config.yaml
num_hidden_layers: 18
hidden_size: 256
num_attention_heads: 8
num_key_value_heads: 1
head_dim: 32
intermediate_size: 896
vocab_size: 4231
hidden_act: "squared_relu"
norm: "rmsnorm"
norm_place: "pre"
norm_eps: 1e-05
positions: "rope"
rope_theta: 10000.0
rope_fraction: 1.0
qk_norm: false
attn_scale: 0.177
bias: "none"
tie_word_embeddings: false
parallel_block: false
init: "normal"
init_std_qkv: 0.0493
init_std_o: 0.0
init_std_up: 0.0493
init_std_down: 0.0
optimizer: "soap_variant"
learning_rate: 0.0043
lr_mult_qkv: 0.4
beta1: 0.95
beta2: 0.95
lr_head: 0.0123
max_grad_norm: 1.0
warmup_steps: 200
schedule: "wsd"
decay_fraction: 0.468
decay_shape: "linear"
final_lr_fraction: 0.0
batch_tokens: 262144
max_seq_len: 256
doc_mask: true
train_tokens: 815000000
max_steps: 3109
dataset: "wikipedia_en"
Each number is 128 + 24 x the weight over the matrix's rms, rounded and kept within 0 to 255. Layers, rows and columns count from 0. Numbers have three digits each.

# o: layer 14 attention output (transposed), 256x256, rms 0.17, rows 19-31,51-63,82-95,114-127,146-159,178-191,210-223,242-255, columns 64-95
# v: layer 14 attention value, 32x256, rms 0.102, rows 19-31, columns 64-95
# up: layer 14 MLP up, 896x256, rms 0.138, rows 0-22, columns 64-95
# down: layer 14 MLP down (transposed), 896x256, rms 0.14, rows 0-21, columns 64-95
o82:048101125129130125130149114119139162100085121129180095148081128152089145115137140121122085134122
o114:170122111116136117097126119151152125119133140106106134126142112106088140119115116141127114120118
o146:096119149133108115145137141154126157113104136097161091168060085127141130138137132119143126114127
o178:153136115140129077139120128119132128148163124169117147161131134143155150122145118161119136124137
o210:107108139131126141125146132120123137096118130084170117116092120127101120108131156109120127141115
o242:137148115133108130149112128154199121111119111179133163115130139145113135125114107103152103164136
v19:130111139133178143142137131108110142172165083158123112113095104115155158125137088144110114126139
o19:148110135125114097128131132123137131121116156161124138121120113145117150123142114146113144127086
o51:174142155199110106094157118096113112147097126127128160126095066108125041174116094159135122134102
o83:094121126104148155107133159160131155124148097156101083123162158147155135072143158091129120152145
o115:168140130127137132108116110104139137193113096125124139130108112131138110153135103134125140118109
o147:038089109035124132149092153164084145100171152106139095106160172106096203115113171103094150145188
o179:111150105120131118149107120111135120133119138112123112126116158139156132111166139160116103155103
o211:090105097078125124138112158162111135120121169117153110093142127133114160141146154118114149126170
o243:135168144148156138162157125110113152142151075178123129180118148147168141097138098152195136099106
v20:120114135140151116104102126132104083086135085103139132151120126141086152160158142146143149139136
o20:167152128176107131137131110128129147121136124144133125132133093168113126131133120143093147125138
o52:090120157115121159114103113072105124142136070158099121121133143132148153107112143111154158125127
o84:157126101127125098119107127168147182079110170120163121151148127123124122132129146129127092133113
o116:141132092093123130167129132102083124154155102135137107140093137107137126148114090061128117117145
o148:168145142148132094147123159165130132061096214094143184078141134110125115115177135103137110118104
o180:105114150105133182112147157114108110135108140104130125128127120131126132157130152130116113139169
o212:148131111165121071139141146149115122099108188116119185099130136147140100134170152105115134123103
o244:115077121108146152117145136130117119214121105141120095152139124131152137101088090125161121135107
v21:121122158121122117153122132060114110093172136125141150134106091168147113114132116170168158128129
o21:104134162122093118114173137131131122142122137145119140137118140155125125138122149109142106119115
o53:132133105129131119125142127112105116127100120109091133122154092133157128158128118069150124161113
o85:153096150147132167129131114173135153099126112152145130139126153119099111091100135170091126137160
o117:093178135127137142168112124171127126112128153117111139153104088130130121135143096126109110156147
o149:108100171168131108134123148108154115152115112142142140082167142130100086097131138204109175111158
o181:132090127120102108106108109123144152150161128124109114115105151120137126149130144085134124084141
o213:143120135158135132138105158119124116135081099125158093132133117116124115118108144152098144138141
o245:137158091133127128137168099119131201107165182101139126140143159108133165128128118074130117106099
v22:148135088090128120120128134148102115112138095144114149134113164123087127089124133115091158088195
o22:130121153139149140163163148149120121142115138094102150103125176122103113105164118132115120144123
o54:109134096145145153126133113091118180157089110146042131082145090153140133126135067133098140083116
o86:118153171105074145164131117161092076094127112064213119173129181108131118166102175186173125156119
o118:143136131126156163091128107105102115155103159150143131119111106148148089108116139095105135136101
o150:093134113096051082136097163131137102120131090120170147130137155081136153163149156174136068151135
o182:151096121123113126140133127160091154098165133121120121145116092126121130096138116092113159094142
o214:100114139104081111117130127105140116125150128125145153150149144122119151134125164135132108124148
o246:155131140168194089111139112159104131124109144143132112126111131157174134148090102084149167140094
v23:152149140141151150120123168130099096154135130157132106117139096134132113107189151120147129139102
o23:152161169137143156171103167120105112110121178144115118127157125121132124143126131177146139110129
o55:128154103145121140140161160142133148152142126111159120155118129112169153096159136187118133146145
o87:099126146110112114086132086152075120102135135133102108096121151144080106152103119074138110113139
o119:119112091128112135164128137122139136136110133109126136125097128099146144136135146115139154133129
o151:121107179110135116138112091129091117140118135178113137147134110133119116136106083122144126132108
o183:131113096153157122140118100129148111123156145109115147149138141156130098120118144128113144120124
o215:131117167106096128107093106118105114119145119155137126123140107146114156129098109108144085134135
o247:109131086126136121114138147126114157119096137108130142121106126120153115141161101130100138137143
v24:135139148142092146126117110081160125109104090181131140150097148165117116140137079112108135121155
o24:129105163131121149121140141109149112140123157117107094132130137136130108125111100131144113166121
o56:093147130113057087113144139131091136150088060149098149127060144132091152179101064146130122163104
o88:183128130113190171173116112118121102117146179102112132156174113148122110127158216156147127092130
o120:117113148097098139120139134131173171118092078124129140126131125099149145150145115094101114157147
o152:141077136148219141135121098142123088152145178138148123152177106105132122073154189151135157103153
o184:136163155146127130115134141130134136129157151136124123135117160155168112115118113129115092123140
o216:108114119130181158072097131138148109150145170149137133128129115140155172090137146125144166119147
o248:132134076124109139164147115136143147074141097114149098073135129136101146114126138124154114159123
v25:111161116124101121027129138127124142112169111132119125133147106087122082150138145144112128137147
o25:148121139122121177114139136140073130142119161160144118089128094137095175144127092106112140165162
o57:131123131162127156154140099116149133130116064131113155122065136122120109091124155115084126093140
o89:095148124142136121118097175145087101135138180095137131142162147106120159165144106164141131124112
o121:156109153097135142128114114135175144124123100149125122107114141126134118100140116109147141093131
o153:066114092158154109117127181195097101126142186132119099130181136126123113126128113124144093154107
o185:138147143122115136130130150119112118138135155120130151129149093149131129154125144170129137140103
o217:110115122142134097126131142146110103116144156119127110136167152119102097140132139123133107153090
o249:168098098081125149122129089076151158135084108098150132164114131129171148127111108094174130125120
v26:100151143137142128173126136104140116114138106138113139139123110177113142121085209162111108123136
o26:125133128119127129137160154161086122151106134108104149118162097140121094130099134173141116141128
o58:226142115193124075155134125152178114128074199177090154085092146115123127092148234075128157145171
o90:044130130059127158076118087126132134125163119092201077137168090164168141139113052143119090148115
o122:120154112124136163110132126118120127136130126159118110129114163089106149118143159108128099100147
o154:079108168096127126099133175154125148125133085090186127122162100143132119146120070153109124145076
o186:157122141163127130103105164128090147150129140126116138140152097135109116102109155106120138084127
o218:092092148110135123124135166172108171127138095088156117116128144168128111186120071163123116124117
o250:138132121127119157141106063060142111095148126137119110161096143079156124125140122093170152115157
v27:163108120132119134146119135157129154141139149145177079088119136145152129125141124114141137108124
o27:156181161101151150114161128134090179109088121108143105149088119147164117136122112114145107116114
o59:144122135136117082141163161116156146137113093124110099080155145106111133154140144147129125141068
o91:120112119116151167103111073109078076132158181138151149142121124166149117113121097118079148147227
o123:153132134148131099115142125170120101112155113143129171118084154115103110143129129119135120121103
o155:113127126092146163093100117148129135136149157119137132158135081134155128130122093100130138115193
o187:114148120134117139157103154138119148102104148157153099143165140130100104115133127163145141153119
o219:114138145126133125126117125132115141116137135102133147164143106118144105122129130108128129123150
o251:084165074173079102158143120127122123143169144154095099107113148113147152080122125122115120125089
v28:174114139121114137148133151132143112100154166069118110137099108134134145086140136134122123068173
o28:117128149134102089143119130132073102137130109150148138139123142156163155135118129163127118115121
o60:088161121131122116115188133177186132103147126091148114188136085124152204118138156101097108125120
o92:174137114107139132145087116127058144154121116149134137084116197117099076151131147160117148102111
o124:111121115121109131102130137098114098168138110139098122118135127132162170141112108111142136134139
o156:179128127129136160083070132088054160068114128129140166080152164120081013108136121141145136134126
o188:152127166120165112121128137120147121129130151145132126105132112134156109111141114106110147138146
o220:144137119137112127101126117123161150077115110154105142104148145132089071127094115123140133155132
o252:095114126105121152191152133135108131164146152100110102139124087150137175148124120105165136117122
v29:104112105118128122145145141121153156153084132125083095161122066147101154120149133105122151149131
o29:112147093139131169117119115151173126139103102118135091131109119112137114150114157119156104136143
o61:129155154128168129134172165148120122124099143166133112155162100100094127087134041090117127173128
o93:132082134148087176133089082112145142138142132093144133118120164134162099104128195176140147110131
o125:117094128123128103141177123130134121128131118121110163136131110139102162131126086098164144141169
o157:162104129151069106135069113113146129100148138097136146115097172122154092159148151120127151076101
o189:129109135103114110139094159094141119152139101131152129100139096118122136140134138105078113139103
o221:142118131159123111132114084091116143095126136096119125148095144127183107172095155120117129089146
o253:096135127097147126090155116095070107124139135156106154134135124149111163104128143110132129147126
v30:103148140117152139140102124137122147132150128117121109161113124075121122160088106164160086127156
o30:105148118144097095118135150130157151136112106131112109110091135155128145145142134135117105130112
o62:128150124167108124123108072086089158110093138137144106134119128096150094172150167153104154117161
o94:143115097102142131123158171150138108108158147176110100114135094128119146136127105154166116150081
o126:158117117125124132140118132127113120125113104096107153128143144136142169116118093108132144120148
o158:124130126107150139097132178134170117136189157173122113093109108133103138069148101124131127135066
o190:105110159175155151128115089169105130135132128117135128134125138164133138125113136147103103112137
o222:147146132096139131118112169147165148128164133136137129104120127106135156071138111097126121102117
o254:126098161093138115146150095121076096153093128118122177150157149111108078206116134143154134152175
v31:135078140133099090141145157113119169080161136101137138103132137087127154139090079131145123142118
o31:084147130124136105136139113144113151131151079164135132094104145160158134117136131132149126106123
o63:146167111101084116135120103093146107107149156091140127137096063128116115120130133147121127155171
o95:105120129141146148123137151137073142148122116152100113132134207138148145156132113136148136079068
o127:116133128102101111137134114085135063149095137114142103120140045120135094121150140137121135148137
o159:115104126184156122124085146169114173124127099137127094153125224159154197120134101148122109112084
o191:150141117156154121120098120117171153125153161135116129126131122113156120097119143121115130169149
o223:116085118157162107139130150164106153137129100137106127129124184139097160139132114125131110134135
o255:146127168136109135117181146137122107132095143128126159105162083130111096117111118095125126135132
up0:125147115112117153100142101151124141153122104119114122102111130139115165126132108145111148141127
down0:162136132111107163126107104107138181154104109113153147104110149127127130128152121083164131124106
up1:138123130136145139130111140153119100102124060099128145108136083143117104109126147124092122140123
down1:136156108160138106179133148121118148133123158175130144127121146117133174172112131101153142095114
up2:104134104137124157109133130089107154138139106117153133115097141087150107133092155131121116127114
down2:142126131117124159119147115154084129124115161160113134099154098150116123107136141142157160130104
up3:130157147084183111130121157118094119105118105125111139100065106134091078097139148144087138119153
down3:135168114165179114134106124089096159137120082137120130116110118120111133106100161217080167126133
up4:123146110128127185118152112094127206102091144102116143124103138158138136105126138123135157087129
down4:129124134156131087113111142167104141118164138130086159083117079117140163150111113100163131117108
up5:107121119138134102141138167126100055136132138159111145074118134124108116168176110113093118135123
down5:141164144104160174082127157095216090121139132169146154149099127123154147161131141132162130141148
up6:121141125118114120139109081157145098073108111080146086131146125133148116120173133124149114156110
down6:154132146107155160096158091142142131159113140155095135138136129140132106116135155103142136119126
up7:135103142136132116087106134157117124161156113142182155105160129127128120112118144115164122116110
down7:067146133129161121138155186135131169129171136127122122128123179144137156090185101093149127133129
up8:156125150143156133121136135112131133111127113182159159164155131090101109101111186097133131150123
down8:093173105131133162140149129108149132132107153129087107113132125123127146116120144175135138081119
up9:142101123092139104126111163146106131137139161114136114118124101114112095087109111135139162098113
down9:143155154096091146191141141088144135110131117142149124177110104137155157115129086120186127149130
up10:135116101110156126107163064123153113136144158110125152115163133155163140113119093117084140114105
down10:130130095149127135151158138151179108096114142138132132147159134097111132123171135055128149125107
up11:175141136125116131158130168139125136135109106118130126133173146096142135153108158109117115113109
down11:160087133136101143152115119190168144121141106146111128085140131134118140125133125079146128177085
up12:128133123109137096089103112143062129134167068074141130077123121134119110131110141129120136137141
down12:067159124122133121181135124116146109133120106130100131116158130100117112126093116167121117107137
up13:070160191140126147105132128107122147137107124112093143086160162106110147115137086112138118137124
down13:103136140147149117113109154098135128152149123094123101150143113082114124120111108109160117147115
up14:140129116125117110119114148137151189172106136194158147185159115104173105085146130126103142127093
down14:144167180112107148116129105119185128112175156118122139143144135134141067134134155119102160122128
up15:122118149164110108109090133122130116078142115140152115139121158144087092125129168161113165145154
down15:140119105086146119111177141121128107125186122147146112130111118118141152137142105122132166098130
up16:103172101089118142118075143160170131132142105121157150120099137133134138105116149168138140104112
down16:139067154169106127133108093168131095128095128169115096093123154072095118131142167122118122134091
up17:169110144150095151148158133150155115097155105088185142088129125088128116108096182115120135141094
down17:114116134124157082107122106114164143120145137104149100125120109091121146157115140088139088134134
up18:120162134107112113151111122149124149110158138124106139143117143135112148130123116138164084122141
down18:106132114124155107117158102150090084087101116149103144153139131141107102123135128116127159093101
up19:181134127139153118105118145147118137118138087130142167130134107102115131179118127109103096144133
down19:095138100106128145135145108060124097167132117117122111115131128126149128171144138145141132129123
up20:136130199162105104123106147125125173110123096086137110135179125125123102145148168150143140163128
down20:155128117142110083162098121127153104113082148084126113131136131144122149193147157111144115159113
up21:131099104111128143113124195135122117091158115117123129163142164129126160144107127127163118111094
down21:093164127150133135102133135050126145109083112078110162094099144167130134144135143119127126114132
up22:123156123127128134174143108125130113177105119113133167118155093161147094137194150113120123079127